Part of a small language model's weights.
Size: 8 layers, width 192, 2 heads of 96, MLP 576 SwiGLU, vocabulary 2048, 4.63M parameters.
Architecture: rotary positions, no biases in attention or MLP, untied embeddings, normalized queries and keys.
Each number is 500 + 40 x the weight over its row's rms, rounded and kept within 0 to 999. Layers, rows and columns count from 0. Numbers have three digits each. The size before them is the row's rms in percent of the matrix's.

# layer 2 attention query, 192x192, rms 0.0462, rows 0-21, columns 64-127
110:552519544498435533537498430536460557454551467502451454457481504501501581560433430479521562477472475468471440529500489539453493477510538459513518504480525538469536469446432437558484489558533530
084:474532461501555556501557495495565510495466482448507431501539502504508455545590474486419520554566589574541520488525505486469487485542531471474540433522501472488526476488451497540516512545568573
106:569524501524502457506582528474540456484514496546474470527504466529497581515518415489483450533537569512465463518507520505519409526508449447520558476469490547483553511551492508418572594493508569
085:452518497422502565462481536469514475477463497504540528441534540513468491534534574494450520476487522500531486492502529484446443539489598461522475536499452484481473489449524526559569504448554486
092:519465495419512469496535464488488512483555507452561503510406534534496496436514515456491439445457470530479423518437465479542469440549523466445406526502473419553477599518478519529530463512476472
096:490529506586459479482463594499557454575429469559424490478505509503454426515521459439458520447492494483549420489454534475535465490475459440448572438488529448518492510444498499499540552516549454
095:451540477543461566508424461530446503413421518553429523540524584439484442580510464522451542542498495530504554541523450437522552558409509523490521499504491445569457444528498534551511500523517501
109:575514428487528474490477545450541509473495394540480518497546522467486575573531482547408514440511462481599480446512566465502470438509472522470480473523552459497530487534513499471440547473566452
095:526476478466505515494541538534544551496480546469432488435474501499489502533461588533522546552511477492564524453457465532423515544500474498506487518392493574450492514520455442550568488568477496
095:445534466570442522467534498562565493496498474448495541510450509471554564552576525575573548576482558508477439514513501434504454535486524448465551527467489543537445428521582455491508506518457533
086:485516489483512516440441504542490456406485462491545482519486443494558487496510499481522577442428434475503468517494492536466517517556442475542547476537535543513485452519453519495524512483546443
083:476508498422498481523505528566521538487387483518529529527469496499502455494515464532491471437472411553507492491509530488433399539510529540533521464525599488505556499478473562512505514523558519
079:500476468497524482532445558475531552497475469572476482495570483472595469496518496431500501528522496486486525531519467551506483565494521507527422550518494444563422448467569455524473484480548482
098:588510510549519453547508532525461570464502513503508473444500446458527515537496522475508475465500422493526497493459508519470536497489522519528572528537475537460502443504557457510575496537465573
122:478475468498497474483496596461481446460538564436501555541558513519467542519447526535499480443460552529478525496488529481570524548532514485455437523494498543494548501568462527466487563547486481
099:529556454476483451566568534500520625563536517561476522459470538479533449449548447549554506418490576479519510559486531477499504532483495460503512518585467522525532482480488537489528561518487474
092:589434519522590457450492443518482501446484476513524525482465494424490498517551441471581478538456521492525410544508495540509482519489504495494489547520456444502443526492464494531493490432578528
100:521512470435502511495507482565470552519434520533449577569539492542447513457487480528496536512496423517488509550529579476534500488493404542512442512501530510475470531428507488470457502495570480
088:578501492519508507548437548496415482544543497497490501475555479571534557545497464513484406558527483500475448503462475496473482481494452492540468493462472528467557488498506583541497523415531501
110:486512444551556580507550425498601500558485502508487500515493517479449498470515457501498468498508514481388499480506507481441503460503496454491506462465467421481508491517523529476451476486509563
103:521477460543473509473449510547591535517535547560520458577473527464460447536491496511452543534508541496531472477507552461530501521471498565473447460508599457492498489487594459457578446540517510
087:471474512528468526597539460544616558502477538507493469452507499495520596492459547513465507495496468425530483472503541548488536441402487460452458548510440525492491486512527512545482498488503497
# layer 2 attention key, 192x192, rms 0.0464, rows 0-20, columns 64-127
101:458472490558449530517516520523498541468485453483478525515504518465571520461453489468553477516469463502478608519489498527510501576608519432481489483527508517534509546424498550482469512436477468
087:458419567511503485497455520431492497510484504538565504511551548579475497486482464527533458470489501511416578431490509509458511545489517482478486536410481448574445574423545480488466511469528498
095:494493479464505537515547524568524616500472488459461555587551476488478428433483520469526532490479505475435502487503561524563535523496499480438453474524487524503541445524393498428434427516498559
088:441516441526577475496461472475529490513450447477543522539484582530521490494539455501498446502504486549480505477535547445515473499512584505481538461463500440588447536490550531502498537495482480
103:493495425498539457538565490490414476499513471484394517471546518528457564532590492507553526472526475466521509455492506509443446416493476494518506536511568500494531489487504494536467449479485501
102:526458451497489463578523499481537534499507430467512509510487485466496461553515498499499527492533471550527502559520605545525477423597469484486492516483549507511483510497509515439491494452592520
097:482547499494492446518475393514500534517444466486489489545497559472515535491522513500477433560512482614506512510535484468506483458532597500507483489517469498504503500475534560471546449448517530
106:479475477563502515467524538504557531515537525418436522547547501456470447557484537492538517490459396456545514487505486457501594465565577517535469423485537482474529512499545457502536494572508515
099:525410514490501565505431510539513483465448486501510440568431464526488453504491521464515502539543494404477529460526524452519403519519507587423518531544394544490502464456521473510440498469528592
096:513525455497475471521570465460511518543466505474445399470550414492577464467512485487589496451518510505530562514522484531531577529535509450509511542520438466535549464459536571505518526547479451
096:510551540471455462592576534487504488562431548502447554494546480484545537464509427551527533476515553523520478516494470503510536485437524470618534454524512481569466533466522467544476547504489483
088:489544563412558462474453418539428501551522411445459495456485486495547524494480494474551517477473500504532499494523488478509544508567471516550506515434470494549469485462540442461546491511383542
091:394518510578462488528468449567562505510530513545463515491526499504497467539488550478540514517491510511501580501504497525537524450488551513492525525535501606526493542543534479451515404533464476
105:549532457512481513438470506485500520461619480409415485541522556548483521482447446484494556538519513456524517593552506459470567407525520562423510454523513526534496379492523431500498537497501473
098:518528495569531453416479492563561513544513472475453521540434548463545486465515422546511555444461524462561515516484522486451472473485561469500520409507545488518525526457416454481522498506488459
104:524477438505478593489421480446435452521544486519465495492481499475441567531447556472588492434524469426507518482478514456473454527533487410492418533544519499452483541504481511467473522515478474
103:471517553539498498509579556495456533597624548459416440515559463485506459495510482472550549482544488528602482504488513503528438517480501539489535456485495531455498423483592464449474495527466491
106:529494548471554524520450511489448450468569479522403563473530508524480521477502551479539500483516557497459480470469475517433480558561441519552521515486489528552520446509523489511509528455469532
099:483481454456541456505484504419528492515542495480521516487557579545510511480553547516522531484450462467419507539481478486449500446469498505478479534472496459524535491526480440490516468506491457
104:529432577478533448531526500450470519477531505502503493508460512579515429513522495558479536448476444542526490501424415532549551472494496474545573517555521478492484542492460519500564488490484556
106:520471509473544522521491512419450509488485452464518550538439450479538483461500509455480498502494471570514546509489427506457501524514479515577525533483441510494522521516487520498488495534486449